Each number is 128 + 24 x the weight over its row's rms, rounded and kept within 0 to 255. Layers, rows and columns count from 0. The size above them is the row's rms in percent of the matrix's.

# layer 10 MLP down (transposed), 256x128, rms 0.221, rows 161-187, columns 0-127
size [103 107 103  97  88  97  88 106 102 104  95  91 114 103  96 105 102 106  91  96 101  94  93  98  98  99 101]
[[125 160 148 125 112 172 116  93 129 139 177 102  80 108 122 149 128 111 149 125  86  92 127  99 133 102 129  99 129 109 125 147 145  81 131  84 159 142 154 106 110 125 136 129 150 122 131 120  92 149 132 138 120 132 156 133  93  95 136 140 163 149 143 155 133 146 142 158  96 104 117 118 119 114 165  97 123 169  93 126 152 181 142 113 112  92 156  81 130 118  96  85 105 114  92 169 158 115 146 125 124  95 154 101  94 131 131 118 105 114 137 100  74 138 149 108 102 146 154  98 145 119 148 132 115 112 166 136]
 [144  82 155 149 125  88 113 112 148 126 107 128 125 111 106 139 147 168 139 133 147 152 146 177 165 124 121 143 157 117 134 118  56 140 145 110 120 116 130 167 116  54 120 146 160 123 134 137  93 114 173  99 141 118 113 104 138 154 135 161 157 123 118 120 202 164 137 137  85  78 145 172 124 106 159 100 121 133 144 131 133 160 100 107 141 154 141 133 127 167 155 127 117 123 120 103 104 147 133 123 122 115 126 116 159 157 140 114 154 128 154 119 126 136  94  92 135  92 105 116 126  97 132 129 109 110 118  95]
 [181 140 114  91 145 153 148 135 142 110 117 121 150 118 126 121 125 176  90 151 125  80 148  94 113  94 123  87 116 107 104 109 151 150 117 157 100  99 111 100 100 164 163 103  96 143 119 130 131 141 150 136 128  76 117  94 107 120 156 140 117 128 150 138 141 182 144 150 145  94 106 139 135 126 147  88 178 136 143 138 101 140 109 141 128 175 138 137 142 107 170 116 139 114 154 107 129 147 142 173 122 150  96 157 135 105 175 107 122 121 140 136 156 180 100 130 105  98 108 135 128 102 127 155 144 112 121  89]
 [ 71  67 134 142 137 145 134 140 133 159 118  90 123 147 188 115 169  89 133 126 166 118 143 137 131 148 141 161 129 102 105 137 162 135 104 116 128  90 110 103 140 184  88 143 105 126 107 107 157 148 105 143 141 185  96 133 122 112 115  98 124 129 117  84 136 139 177 125 105 117 139 122  93 142 139 122 102 138  95 143 146 144 140 122 101 147 127 129 109 119 170 108 133 170 102  92 123 132 135 113 195 118 146 137 159 124 108 137  93 115 115 105 147 100 139  87  88 132 125  98 133 121 142 139 138 140 121 114]
 [119 123 118 123 176 111  86 145 143  99 138 140 164 147 101 180 119 125 129 143 153 149 124 126 127 101 120 111 146 122 158  73 142 163 128 123 105 146 164  85 111 139 107  90 106  87 134  61  95 147 160  96 151 129 166 128 121 111 103 130 122 124  95 105 144 129 156 104 122 125  73 147 118 105 118 129 123 106  65 138 150  96 142 122 141 132 165 138 152 150 155  78 119 135 125 174 147 123 113 167 112 123 113 124 157 150 133 149 111 128 152 137 131  92 129 126 117 124 146 170 110  90 129 147 150 152  98 128]
 [100  78 130 141 166 163 145 134 120 138 102 180 109 120 159 127 140  80 104 133 130 117 140 127  56 107 104 115  94 113 103 114 104 105 137 132 128 145 154 121 145 121 124  95 126 140 189 153 145 121 114 108 129 161 159 167 112 107  69 147 136 148 147 125 107 166  88 135 112 158  99 140 143 109  96 126 135  49 111 131 113 117 175 109 147 122 146 119 176  90 182 123 124 159 144 131 138 114 122 118 111 135 105 142 114 134 129 160 130 114 103 117 144 136 132 104 125 134 119  87 114 125 124 116 120 140 141 130]
 [143 130  64 125 170 142 150 139 118 151 122 135 151 132 123 179 110 123 132 150 155  95 127 131 134 138  91 106 108 115 115 118 111 166  92 173 143 121 137 138 145 161 101 128 172 163 159 119  95 116 148 131  94 127 108 149 130 100 172 166 155  96 111 104  85 158 125 155 132 117 165 112 157 102 108 100 121 137 139 129 113  91 144 129 141 172 150 134 133 132 115 130 140 121  97 122 122 117 124 129 121 155 120 162  82 158 153  78 104 142 168 105 124 130 121 102  76 123 128 174 156 109 139 110 114  86 100 114]
 [133 131 170 117 132 135 105 118  86 163 163 123 159 169 141 132 114  80 161 136 109 139 107 135  91  98 100 145  98 151  98 112 122 130 130 105 151 152 132  95 104 108 150 148 159 173 150 164 159 117 119 101 131 124 137 176 136 124 126 127 133 111 165 102 106 142 124 169  80 131 148 128 124 120  93 100 158 113 173 104 148 136 142 154 132 140 106  92 145 126 114 138 117 104 150 158 150 118 112  79  95 118  87 133 135  77  98 127  84 123 152 127 105 112 142 140 101 184 134 152  97 124 109 120 153 134 121 101]
 [139 108 112 126 116 115 123 119  71 139  95 134  99 108 122 133 165  67 142 115 134 109 182 140 129 136 108 121 184 108 120 174 198 128 135 106 118 150  80 166 122 122  97 134 117 125 153 121 110 167 131 136 118 119 120 124 108 143 140 148 109 142 164 184 120 120 173 123 149 147 130 106 123  97  79 105 121 119 112 133 109 120  82 107 138 150 134  93 130 142 138 142 145 129 138 144  96 124 158 134 128 136 141 156 117 140 121 115 132 109 176 163  68 154 138 111 127 153 128 105 113  87 143 161 147 100 145 140]
 [155 125 166 117 112 156 128  90 148 121 177 112 124 135 112 127  77 160 162 121 145 117 132 163 132 145 142 145 124  94 108  92 135 139 139  96 140  75 104 144 118 133 143 131 110  84  91 138 167 112  76  95  98 142 127  98 144 120 105 111 133 144 151  86  99 111 164 100  98 158  69 130 147 117  91  87 138 127 101 130 175 135 126 162 111 125 100 154 109 138 103 122 165 156 124  81 149 125  95 103 119 115 125 136 144 110 141 159 113 147 108 119 120  97 108 141  92 126 127 107 100 150 104 130 114 150 136 114]
 [110 102 154 128 130 113 165 131  88 147 133 127 158 172 118 151 109 149 118 149  76 144 120  75 115 105 117 122  80 142 116 150 110 141 111 174 165 128 125 165 187 129 106 131 155 122 142 147 131 152  78 128 118 176 145  76 119  92 151 159 109 140  98  99 143 155 128 122 122 150 107 122 126 122 149 129 124 144 125 110  91 125 145 147  94 137 131 155 122 134 160 138 140 153  90 182 130  81 127 129 162 152 110 132 129 148 193 130 123 120 114 127 104 137 111 102 116 116 130 165 140 104 121 103 125 143 105 158]
 [127  99 193 135 139 140 141 190 111 141 145 166 130  89  96 142 138 166 129 107 131 132 108 134 121 148 142 108 134  75  76 178 118 164 114 160 143 142 103 136 124 110 104  88 125 100  88 129 130 115 121 119 133 126 149 162 151  99 118 132  75 149 133 122  93 146 156 118 158 119 148 149 135 153 122 108 133 128 128 143 104 134 100 162 115 101 116 115 152 157 137 132 162 142 148 160 116 102 154 123 146 110 126 155 127 117 147  99 118 116 147 178 131  61 151 132 120 164 172 153 125 115 140 130 125 144 172 124]
 [114 141 152 163 160 134 170 142 169 139 130 128 122 116 118 152 130 107 137  96 129 117 125 104 162 100  83  87 117 113 119 150 123 153 109 142 132  87 153 132 109 120 117 130 161 135 127  64 157 111 111 122 114 201 116 113 113 137 146 154 161 147 123 129 146 189  74 131 132 166 118 122 101 123 146 112 150 110 154 147 136 127 116 139 146 154 113 148 141 114 104 114 112 154 102  82 125  92 112 131 145 115 114 176 108 167 169 117 139 113 162 118 103 100 134 101 115 122 125 134  92 132 104 117 114 155 148  69]
 [111 123  56 157 115 139 120 133 126 168 132 116 101 118 107 135 128 153 143 141 106  98 144 111 127 110 126 137 125 110 114 121 155 111 131 104 113 103 127 157 157 155  93 108 154 177  82  78 133 116 138 130 109 173 108 145 120 142 128 149 135 119 112 123  86 105 145 160 147 123 115 125  95  96 115 140 152  87 124 114 110 150 126 140 130 107 124 152 132 120  75 101 139 111 162 132 150 113 132 142 128  98 132 165 198 157 112  72 108 166 110 168 128 120 125 166 100 108 143 134 114 134 194 110 147 103 142 127]
 [170 159 133 152 124 131 157  94 113 131 168 155 113 130 113 107 140 150 118 122  79 137 134 195 117 151 115 142 118  83 150 129 119  92 120 110  94 135 156 102  87  73 133 144 122 151 124  71 127 164 140 117 130 130 118 141 124 106 174 109 135 140 181 135 112 141 110 100 139 162 111 121 116  89 118 118 126 134 143 115 157 171 103 119 141 106 157 132 136 140 112  91 133 117 151 143 150 148 122 130 111 130 104  77 142 169 148 150 153 138 113  88 116 160 156 132 141 169 156  70 140 160 123 128 121 125 148 124]
 [103 138 113 155 113 124 128 112 121 170  78  97 126 123 128 123 103 151 168 126 143  92 146  97 144 162 135 112  98 108 137 143 124  70 151 104 110 146  94 106  99 130 127 123 138 153 110 101 137 140  96 110 107  97 122 154 104 170 133 100 135 101 121 118  92 141  67 136  65 120 125 134 165 177 124 163 159 159 130 130 124 134  94 154 142 113 153 141 141 139 131  96 126 165 100 115 109 131 112 152 144 164 129 139 114 122  44 118 137 152 105 121 138 135 107 129 119 155 125 127 113 141 144 166 134 149 142 165]
 [ 94 151 122 126  99 139 167 129 135 129 105 155 104 164 129 120 116 162 121 118 138 157 130 120 140 124 186 122 101  58 141  91 151  89 122 104 108 165 134 114 154 143 151 139 139 112 136 131 129 161 129 148 105  96 131 145 155  88 129 162 115 105  95 127 116 107 161 140 110  95 172 133 142 137 132 113 164 129  98 178 154  96 109 155 156 124 138 146 131 127 130 106 118 121 142 113 129 112 118 116 147  97 177 164 112 105 143 147 135  77 147 126  62 132 147 115 161  96 110 137 135  85 150 158 110 128 135  90]
 [129 148 117 112 115 105  99 145 114 150 129 150 105 149 148 122 124 110 109 182 140 105  97 111  88 137 131  88 121 163 155 136 154 118 114 151 163 117  92 138 134 107 131 139 108 114 164 119 104 141  57 113 110 140 119 165 105 110 150 113 101  65 121 149 125 125 110  98 124 167 167 136  89  94 138 115 105 137 131 118  94 151  96 112 141 155 152  82 121 154 152 123 126 101 111 139 140 143 133 126 128 147 101 167 118 177 143 112 124 148 126 124 112 128  83 148 124 195 162 124 106 157 135 165 126 159 158 121]
 [136 113 133 123 155 151 100 127 161 101 127 133 131 125 148 144  86  90 106 141 116 126 163 129 139 158 156 135 125 143  74 142 101 143 142 149 126 105 165 140 163 134  95 104 138 125 136 119  96 112 134 140  94 197 167 138 124 111  94 144 130 120 101 130 112 136 129 125 110 123 101 112  89 138 130 133 123 129 146 119  84 135 169 134  82  90 120 127 143 171  85 103 116 143 112 120 119  92 137 167 100 123 115 135 155 155 196 116 129  94 133 124  95 118 112 129 145 118 103  95 172 146 125 154 135 136 175 188]
 [116 104 160 110 152 112 138  97 151 120  97 101 122 107 133 102 129 135 173 122  95 129 138 121 152 111 148  59 123 138 128 174  88 147 107 104 113 154 141 126  79 167 126 151 148 169 133 142 154 120 157 124 122 132 103 116 104  95  79 107 105 117 134 161 114 116 147 110 161 103 128 142 108 162 116 137 151 102 120 171 134 110 108 130 114 144 132 154 121 143 147 138 112 132 111 153 102 103 177 162 136 164 132 140 108 127 102 139  99 135 100 129  84 106 113  61 180 147 163 131 141 106 150 163 112 139 138 125]
 [142 110 124 140 151 147 157 169 104 117 107 122 117 130 133 141 132 112 115 124 169  84 134 140 111 117 138 137 109 157 145 108 126 137 114 115 169 133 123 134 145 139 105 175 166 161 142 181  84 127 117 190 110 150  98 119 114 166 140 130 110 142 125 132 135 140  94 109 148 129 113 136 133  97 125 130 115 125 133 140 118 153 161 146 144 144 161 114 124 126 109 173 139 140 139 176 146 135 120 162  99 109 183 100 107  90 179 139 151 133 123 128 144 107 160  83 132  73  68 159  92 123 103  85 150 120 132 128]
 [ 68 135  98 116 135 112 133 104 160 139 144 111 113  93 108 136 127 196 131 128 116 134  90  83 101 144 131 159 118  99 120 114 112 108  87 125 131 155 125  75 127 146 103  95 116 128 135 169 128 148  91 130 115 166 101  96 163  99 142 102  94  66  91 173 131 147  95 139 128 118 105 110 133 125 180 173 108 126 119 124 142 123 114 139 127 130 142  91 151 126 161 121 146 130 148 112 165 165 130 130 155 165 112 126 123 113 115  97 109 155 132  92 133 121 132 130 117 117 112 102 130 121 146  86 117 117 107  95]
 [119 122 134 103 169 128 128  96 168 177 148 134 109 109 129 110 111 138 150  70 109 119 142 133 152 152  99 130  90 101 141 150  94 133 145 140  98 137  97 118 120 116 121 149 133 110 128 114  94 119 109 121 125 125 107 150 120 115 111 152 164 110 155 117 141 144 186 124 100 124 159 116 164  96  91 140 111 153 145 100  86 143 114 167 126 125 122 173 128 117 142 120 155 107 141 133 126 147 126 129 102 135  36 164 115 139 108 136 149 136  86  91  77 149 133 119 136 159 123 141 154  97 119 154 141 168 148 101]
 [162 133 174 122  96 122 116 118 161 142 139 128 111 142 131 142 135 106 127 136 123 142 118 104 111 141 164 141 152 121 138 111 162 111  66 159 153 145  95 144 164 118 104 161  96 127 118 149 102  81 166 157 138 143 119 123  87 144  98 142 125 123 148 104  80 137  95 127 199 182 159 127 123 102 183 113 160 112 129 132 145 108  91 115 107 127 134 121 140 132 119 145  89 117 137 140  91 129 139  96 126 133 143 168 127  98  93 128 109 157 128  87  97 105 134 160 153 136 136 118  97 128 112 125 158  90 150 113]
 [121 136 128 125 158 109 121 123 153  94 127 133 155 113 103 139 111  88  98 175 173 118 125  88 137  97 120 135 131 110 137 173 145 165 134 175 131 107 149  98  93 123 106 114 145 114 137 143 109  93 102  90 122  95 156 133 154 175 156 159 122 117 132 149 149 110 107 150 175 128 175 125  91 129 141 122 103 153 154 163 159 162 140 110 141 118 154 130 147  96 159 138 123 115 150 129 101  88 129 141  82 156 127 182 139 103 116 116 142 155 144 147 120 102 128 153 104 135 142 154 127 135 132  78 118  88 151  95]
 [163 134 105 138 118 105 115  94  89 149 134 172 107 108 146 112 105 162 151 127  99 132 154 126  77 113 121 132 137 146 128 122 149 129  91 144 136 133 133 128 164 124 109 148 137 129 150 124 131  84 154 130 112  60 113 142 157 153 126 151 158 138 128 164 137 168 109 156 188 137 121 135 129 166 137 120 153  93  96 140 108  96 115 131 109 141 108 140 148 128 191 108 115 156 130 109 149 126 127 136 111 137 169 181 114 119 149  98 118 170 132  89 109 126 141 117 126  59 139 109 132 152 133 131 134 109  75 125]
 [123  84 121 118 174 147 122 137 144 126 134 169 113  70 125 139 119 149 122  87 106 160 119 179 135 135 104  89 107 114 131 130 173 110 176 163 131 131  91 112 102 138 106 146 136 121 152 148  80 131 111 129 128 102 179 132 136 108 101 136 116 137 112 128 119 125 100 144 119 129 117 107 154 116 120 118  88  90 165 138 125 130 172 139 132 106 117 173 146 156 136 103 124  75 122 122 113 106 118 139 119 122 131 164 117 185 164 124 149  95  99 120 144 130  70 150 149 169 124 175 109 147 141  96 117 135 125 131]]
# layer 10 MLP up, 256x128, rms 0.149, rows 162-188, columns 0-127
size [ 95 105 104 102  85  85 100 100  97  99 101 109 106 100  99 107 102 101 105 100  97  99 102 100  94 104  97]
[[ 83 134 147 142 127  94 156 134 132 122  78  98 113 115  75 115 107 132 128 162 122 140 123  86 119 136 130 147  96 137 126 158 136 114 130 147 121 134 109 159 125 108 123 109 132  68 158 119 172 137 112 211  89  79 101 110 110 157 139 148 148 146 144 136 129 119 129  92 173  89  98 133 120 111 185 138 128 100 122 140 124 130 119 155 109 111 135 111 147 131 140 107  97 135 129 126 122 140 130 138 106 159 180 148 177 149  91 134 112 133  91  95 136 131 109 167 120 129 137 110 118 130 139 125 129 128 183 139]
 [113  95 144  97 148 176 159 129 128 125 117 143 114 106 118  99 122 119 115 143 114 161 160 136 100 134 160 147 138 129 132 149 137 114  98 114 189 173  97 163 133 134 143 151 105 130 150 148  95 148 117 135 149 104 182 123 131 115 149 135 131 144 126 121 124 102  88 110 172 119  75 144 125 145 150  91 144 119 133 162 129 140 145 156 102 135 123 146 158 145 109 131 115 134 140 116 122  89 142 154 127 131 145 192 121 154 152 195 106 146 158  76 111 132 157 146 142 168 169 114 101 164 165 134 153 128 129 135]
 [154 113 140 150 131  99 121  87 111 132  81 109 108 147 128 101 185 127 132 145  81 117 154 134 141 138 148 123 107 126 115 148 130 151  70 147 146  84 155  70 110 160 138 143 125 115 124  97 153 102 130 127 123 104 121 116 170 145 135 172 117 124 107 139 162 148 120 159 148 119 118 127 138 103 125  95 130 135 101 144 131 134 151 131 102 123 131 139  64 157 153 125 141 104 115  98 117 157 112 101 126 126 160 135 135 138 129 146 129 122 107 184 116  96 161 149  75 122  82 105 146 169 112 154 110 132 101  80]
 [132  76 128 151 114 112 139 141 104 152  84 110 134 159 141  96 138 121 116 103 140 133  97 119 127 163 128  88 155 114 143 133 180 134 142 186 113 144 139 176 120  89 162  96 144 127 118 151 117 115 109  79 122 136 143 109 118 128 120 111 135 175 118 116 195 163 162 132 126 119 127 137 112 112 122 156 121 129  95 133 129 146  96  85 158 120 103 136 151 135 126 103 117 179 139 169 125 142 161 140 165 146 148 108 108 103 115 121 155 158 147  97  98 153  95 123 129 189 127 152 146 122 140 110 110 126 106 151]
 [118 106 125 113 129 123 194 104 131 125 118 109 105 112 148 156 122 141 158 130 143 113 172 115 149 114 105  91  94 125  94 142 147 110 133 126 121 128 159 117 157 132 146 135 127 113 117  82 174 159 140 138 112 128 143 103  92 138  77  71 133 173 120 127  88 167 127 119 119 135 132 121  58 151 111 162 108  93 116  62 128 123 130 109 138 143 152 114 134 117 141 142  97 125 114 152 103 116 131 130 158 142 177 128 157 168 136 141 115 137 119 140  81 131 133 138  88 119 147 122 116 132  62 105 137 109 128 130]
 [122 106 116 108 124 128 109 150 134 126 125 137 116 148 143 157 133 150 134 127 138 127 165 158 109 128 142 123 119 140 117 117 121  92  76 169 112 122 154 108 115 169  68 134 122 140 120 141  70 160 170 118  88  96 138 112 146 118 116 128 137 147 142 149 108 127 117 145 129 123 154 141  78 118  98 110 131  96 140 105 101 113  99  95 152 114 183 160 143 106 149 111 120 113 108 151 129  65 117 121 154 131 121 155 144 114  75 124 109 112 177 165 146  99 117 149 106 125  82 131 152 112 185 110 140 110  93 156]
 [148 131 144  81 116 110 154 122 119 107 118 130 147 146 148  74 151 129 161 122  93 137 124 144 138 128 122 137 140 139 118 123 119 159  98  79 129 109 157  86 121 120 114 146 108 158 151 170 140 159 128 131 132 108 127 120 131 115 124 104 103 125 169 125 158  99  93 118 126 151 120  91 121  82 117 131 139 135 104 110 111 133 137 139 135 170 108 106 112 102 167  88 142 104 164 161 108 165 148 108  74 121 107 116 136 106 163 156 101 142 140 192 115  97  74 116 150 120 165 160  90 132 109 150 135 174 116 100]
 [ 86  99 104 124 155  98 145  95 100 148 120 115 142 105 129 115 195 117  91 150 102 136 122 134 167 130 132 153 112 121 140 175  97 143 143 125 103 160  90 161 108  73 134 133  99 151 101 151 127 139 167 128 147 144 125 121 128 129 126 138 133 136 171 138 141 151 152  61 155 138 101 123 168 130 107 121 137 125 138 153 128 107 126 127  70 132 149 125 141 121 140  98 160 158 159 112  90 122 122  80 153 126 126 135 115 109 126 138 138  76 151 135  88 140 142 133 130 113 172 140 138 116 142 184 145 159 124 110]
 [143 144 110 172 160 131 143 137 119 104  97 164 125 116 149 140  84 103 128 185 150 125  90  71 121 123 180 145 112 147 125 174 119 127 126 134 113 159 142 108 111 161 135 104 116 118 161 111 102 142 113 147 116 124 136 118 115 118 150 155 106 111 138 105 131 163 163  72 133 130 107 100 151 144 121 125 141 111 116 115 102  91 117 171 103 113 127 126 174 124 143 160 114 127 156  99 138 150 171 173 125 139 137 151 157 121  80 102 133 176 170 138 143 138  99 142 119 146 118 105 158 107 104 157 142 155  94 122]
 [ 91 130  86 122 104 128 128 139 181 131 158 155 120 108 163 126 121  80 135 118 133  86 136 129 128  99 126 113 119 129 113  90 130 169 117 172 106 179 112 147 103 148 133 123  94 166 140 144  95 116 160 121 100  98 121 146 114 141  83 120  78 108 124 130 161 149 124 129 125 140 114 137 111  77 109 127 148 173 133 145 100 113 125 145 143  97 156 100 160 161  97 147 100 156  96  88 101 116 104 114 120 137 100 136 133 120 105 118 136  92 125 120  99 141 138 178 131 122 121 129 127  94 103  91 122  68 122 108]
 [148 120 126 135 167 125 144 146 138 104 108 168 130 153 106 166 145 127 113  79 135 131  92  77 134 130 158  53 153  98 123 153 101 116 153 150  92 158 142 130 127 129 113 150 108 102  97  92 159 108 152 157 134 148 128 152 139 150 134 147 156 101 105 112 137 133 101 117 128 146 122 111 106 133 111 150 137 162 131 139  62 142  88 122 138 126 101 162 154 122 100 129  98 156 114 142 149 107 149 155 122 123 114 148 159 172 138 136 124 153  87 103 146  89 126 126 179 139 119 125 125 142 151 121 194 130 115 131]
 [155 138 122  91 138  91 137 147 117 100 124 130 128 123 150 134 111 103 114 134 128 157  66 120 125 126 121 133 112 141 120 158 120 119 109 120 175 175 136 149 154 140 143 124 101 124 129 112 179 149 131 127 163 121 167 100 113  94 114  87 127 159  97 135  88 150 127 106 116 131 146 112 151 158 168 147 196 166 107 120 173 137 142 104 150 135 110 107 154 106 104 109 116 136 110 125 153 105 133  92 104 137 136 141 176 122 140 105 122 141  98 135 168 106 133 108 147  73 101 151 117 124 127  66  84 147 113 114]
 [128 100 166  94  96 137 148 147 160 134 171 145 130 121 143 157 132 132 119 153 136 123 156 101 143 154 149  84 145 117 117 100 100  95 125 163 113  83 130 151 140 127 113 128 118 101 136 143 110 131 149 146 157 169 146 140 108 179 189  86 107 169 131 101 150 112 123 137 105  78 120 127 127 137 173 152 156 105 140 132 123 158 137  96 101 134 166 157  85 159 132 151 151 145 126 115  92 141 167 106 125 146 146 112 126 166 160  91 134 117 149 128 113 103 159 111 173 110 119 100 146 135 128 163 143 119 140 154]
 [109 129 117 103 110 142 116 131 121 139  92  74 146  75 160  86 148 140 116 139 116 138 124  76 139 169 110 143  99 111  86 132 132  91 124  99 114 128 135 113 177 142 105 168  92 114 128 161 128 192 147 156 100 106  75 125  85  96 146 153 140 103 132 115 132 168 138 100  90  80 121 137 114 123 126 155 144 126 121 140 113 130 108 142 147 144 145 116 108 132  87 125 143 183 138 125 126 134 120 114 122 161 154 120 113 119  93 177 140 130 136 106 134 144 133 101 123 127 138 132 150 162 171 106 146 121 127 158]
 [139 139 146 141 105 119 159 148 107 115 137 177 132 101 110 121 158 160  99 120 133  91 115 147 133 186 152 153  76 158 126 126 112 150 134 147 118 104 192 127 156 120 121 107 142 139  71 131 151 141 135 117 145 128 149 128 131  94 119 153 132 117 181 103 150 121 129 123 123 133 120 143 107 113 162 139 122  96 148 122 128 141 113 126  78 145 142 132 114 210 151 113 123 124 119 125 139 139 101  85 116 135 130  96 130 138 113 137 135 111 102 124 116 107 167 137 121 127 170 150 184 126 158 104 186  95 153 151]
 [ 87 105 144 137 113  96 145 115 101 125 158 161 135 182 115 129 129 111 135 122  84 118 111 130 125 126 164 111 196 108  88 157 155 135 113 175 129 147 134 164 118 124 139 162 162 125 112  98 120 151 116 146 147 124 107 126  81 120 108 132 144  73 111 120 123 121 103 104 131 132 137 142 136 114 165 139 116 157 108 152 139 142 135 138 123 148 100 143 141 133 140 108 118 132 160 161 187 138 108 127 120 125 132 105 165 141 117 104 121 152 140  95 117  90  92 126 121 185 173 198 111 122 122 113 171 104 123 121]
 [ 95 143 116 130 105 100 129 122 134  84 172 147  76  90 135  92  88 129 116 140 117 116  51 145 157 177 145 140 119 103 145 130 159 111 130 185 142 127 121  86 133 152 115 139 192 168 124 140 159 128 148 111 126 111  99 130 135 127 136 103 107  85 113 118 127  96 114 138 127 150 114 127 192 160 110 148 142 150  96 140 116 133 129 131 126 123 113 149 125  99 122 115 133 108 165  94 112  94 119  88 114 104  90 122 106 115 128 140 156 107 138 120 115 127 112 136 132 131 168 109 125 113 113 152 133 181 125 152]
 [128 139 154 105 142 142 147 115 106 103  97  98 129 131 154 140 135 149 105 120 121 173 185 156 156 102 144 118 184 114 140  96 138 120 161 123 102 102 107 133 117 110 181 103  99 139 117 123 128 129 131 173 148 129 133 123 144 145 102 119 138 136 147 146 116 129 138 140  90 132 124 174 154 124 167 181 115 113 113 175 143 121 164 138 101 144 143 125 116 147 123 112 155 134 159  88 102 116 136 139  94 133 127 139 179  74 185 138 149 113 133 122 148 106 122  92  99 135  93 141 138 184 116 145 130 126 176 115]
 [152 161 135 125  90 102 154 145 123 143 180 159 119 102  97 165 111 123 142 185 116 152 117 120 121  69 134 132 155 133 131 132 123 124 161 140  99 146 105 137  96 130 113  69 131 164 107 122 142 108 117 116 150 137 162 163 127 149 132 125 154 152 133 162 109  88 100 161 124 132 109 160 168 135 116 103  97 138 126 120 200 115 120 127 146 128 134  87 121 125 125 103 153 146 119 112 189 103 149 104  90 121 144 148 166 104  99 144 119 147 144  91 149 118  87 129 151 127 150 122 163 107 136 136 138 117 131 142]
 [112 121 106  89 147 133 100 161 101 119  92 122 136 158 146  79 101 153 134 159 170 125 149 136 135  81  92 120 115 146 168 188 119 131 136 119 104 111 124  91 118 162 135 158 123  97 135 129 169 139 137 136 176 105 125 135 125 135 127 143 131 122 129 179 118 143 150 180 126 109 101 104 126  66 101  86 122 120 101 141  98 116 108  91  88 101 100 119 146 129 108 108 127 147  97  89 137 146 120 126 119 141 100  98 116 178 121 131 152 165 111 149 131 101 124 140  85  99 131 150 110 133 118 114 111 142 141 142]
 [132 134 119 143 144 134 120 133 118 111 133  99 124 161  89 126 128 160 151 127 115 144 162 103 115 117 119 129 119 111 107 139 112 173 105 137 114 116 151  95 119 168 154 122 172 121 109 140 156 139 140 120 129 125 105 109 104 145 123  90  75 144 121  66 120 162 126 113 149 142 157 112 132 148 116 118 142  92 133 134 135 108  96  97 130 140  85 141 124 179 154 154 129 141 149 100 161 109 129 131 170 146 134 135 179 131  92  92 101 129 164 172 102 106 146 129  74 141 120  99  92  66 123 182 148 114 115 104]
 [159 135 107 144 110 121  98 107 101 133 149 166 121 154 113 147 150  53  99 115 154 111  99 102 113 109  98 171 158 144 109 154 140 141 131 125 161 101  98 149 169 103 147 124 109 131 127 132 139 119 175 156 118 127 123 160  66 131 154 168 159 160 124 144 112 124 130 122 152 122 148 133 140 115 126 153 160 139 135 124 150 165 119 139 130  99  89 138 150 139 165 123 106 145 147 123 139 140  65 159 131 124  94 130 129 121 114 154 138  95 107 123 104 109  85  76 179 110 132 171 120 134 125 123 130 101 107 118]
 [107 108 119 156  92 128 167 123 146 134 119 122 119 110 128 159 116 121 129 145 147  99 140  98 115 169 110 133 153  69 128 108 148 146 139 131 115 142 142 156 178 182 100 192 159 163  87  98 140 139 135 130 125  89 140  84  60 136 161 119 131 102 115 127 133 150 127 137 104 118 126 153 137 133 133 143  97 138 131 147 136 145  98 133 120 125 106 139 179 129 128 124 113 124  86 121 181 118 123 127 135 109 142 160 165 109 113 153  91 168  74 105 150 129 115 131 169 114 131 126 149 127 124 107 138 104 113 170]
 [113 112 133 107 135 124 150 159 145 165 150 177 130 102 127 105 140  56  89 152 107 103 135 105 136 145 124 110 179 105 112 145 128 134 100 148 127 107  93 116 130 143 129 104 124 164 120 112 118 109 110 107 133  98 154  98 106 124 155 113 111 152 141 111 195 150 124 104 131 133 144 125 130 120 136 132 119 191 115 107 120 121 119 126 110 133 135 147 117  94 103 163 100  96 146 139 173 151 120 124 140  93 124 148 138 110 159 155 187  90 136 146 119 146  82 173 158 159 111 140 141 117 123 102 167 134 147  90]
 [160 120 117 125 115 130 103 122 100 135  91 131 126  95 149 110 126 148 154 170 109 149 121 121 103 155 156 130 153 146 124 140 115 143 112 148 118 156 125 144  94  91 134 169 147 125 129 112 198 153 116 157  97  83 135 112 136 175 156 155 119  97 125 136 132 124 126 143 112 174 167 108 144 159 179 144 131 105  92 167 121 140  90 162 159 123 108 108 149 162 129 150 122 130 169 132 115 156 105 160 140 100 115 100  98 137 112 107 148 137  96 116 147 152 118 155 141 161 142 123 166 108 121 149 121 128 122 200]
 [175 130 104 157 117  95 127 145 103 151 130 105 177 142 134  94 106 122 102 178 152 145 124 171 120 115  73 128 111 163 121 168 118 116  96 105 119  69 134 149 158 148 112  84 115 170 101 136 154 127 125 167 136 137 134 148 106 150 141 114 149 134 140 159 143 120 124 133 126 133  89  97 126 135 180 174 121 135 170 125 113 138 101 136  74 141 102 118 113 102 145 107 118 125 150 133 112 154 142 110 114 128 123 129 147  91 112 178 144 136 131 113 160 143 117 125 103 122 118 123  98 124 125  92 134  61 125 142]
 [160 130 114 159 149 112 155 139 123 126 129 102 142 113 130 132 133 120 142 131 121 128 120 126 141 143 132  98 101 137 105 120 111 118 156  96 163 126  89 166  81 151 151 138 123 134 133 116 176 133 113 184 167 115 171 177 145 124 150 160  94 125  98 184 115 120 107 119 151 117  99 155 146 112 159 161 100 117 141 129 137  81 189 130 113 169 173 145 125  94 169  88 150 136 125 161  99 161 147 111 152 105 108 136 135 114 148 153 113 142 135 162 114 134 149 143 168 118 109 140 121 117 164 151 127 163 147 107]]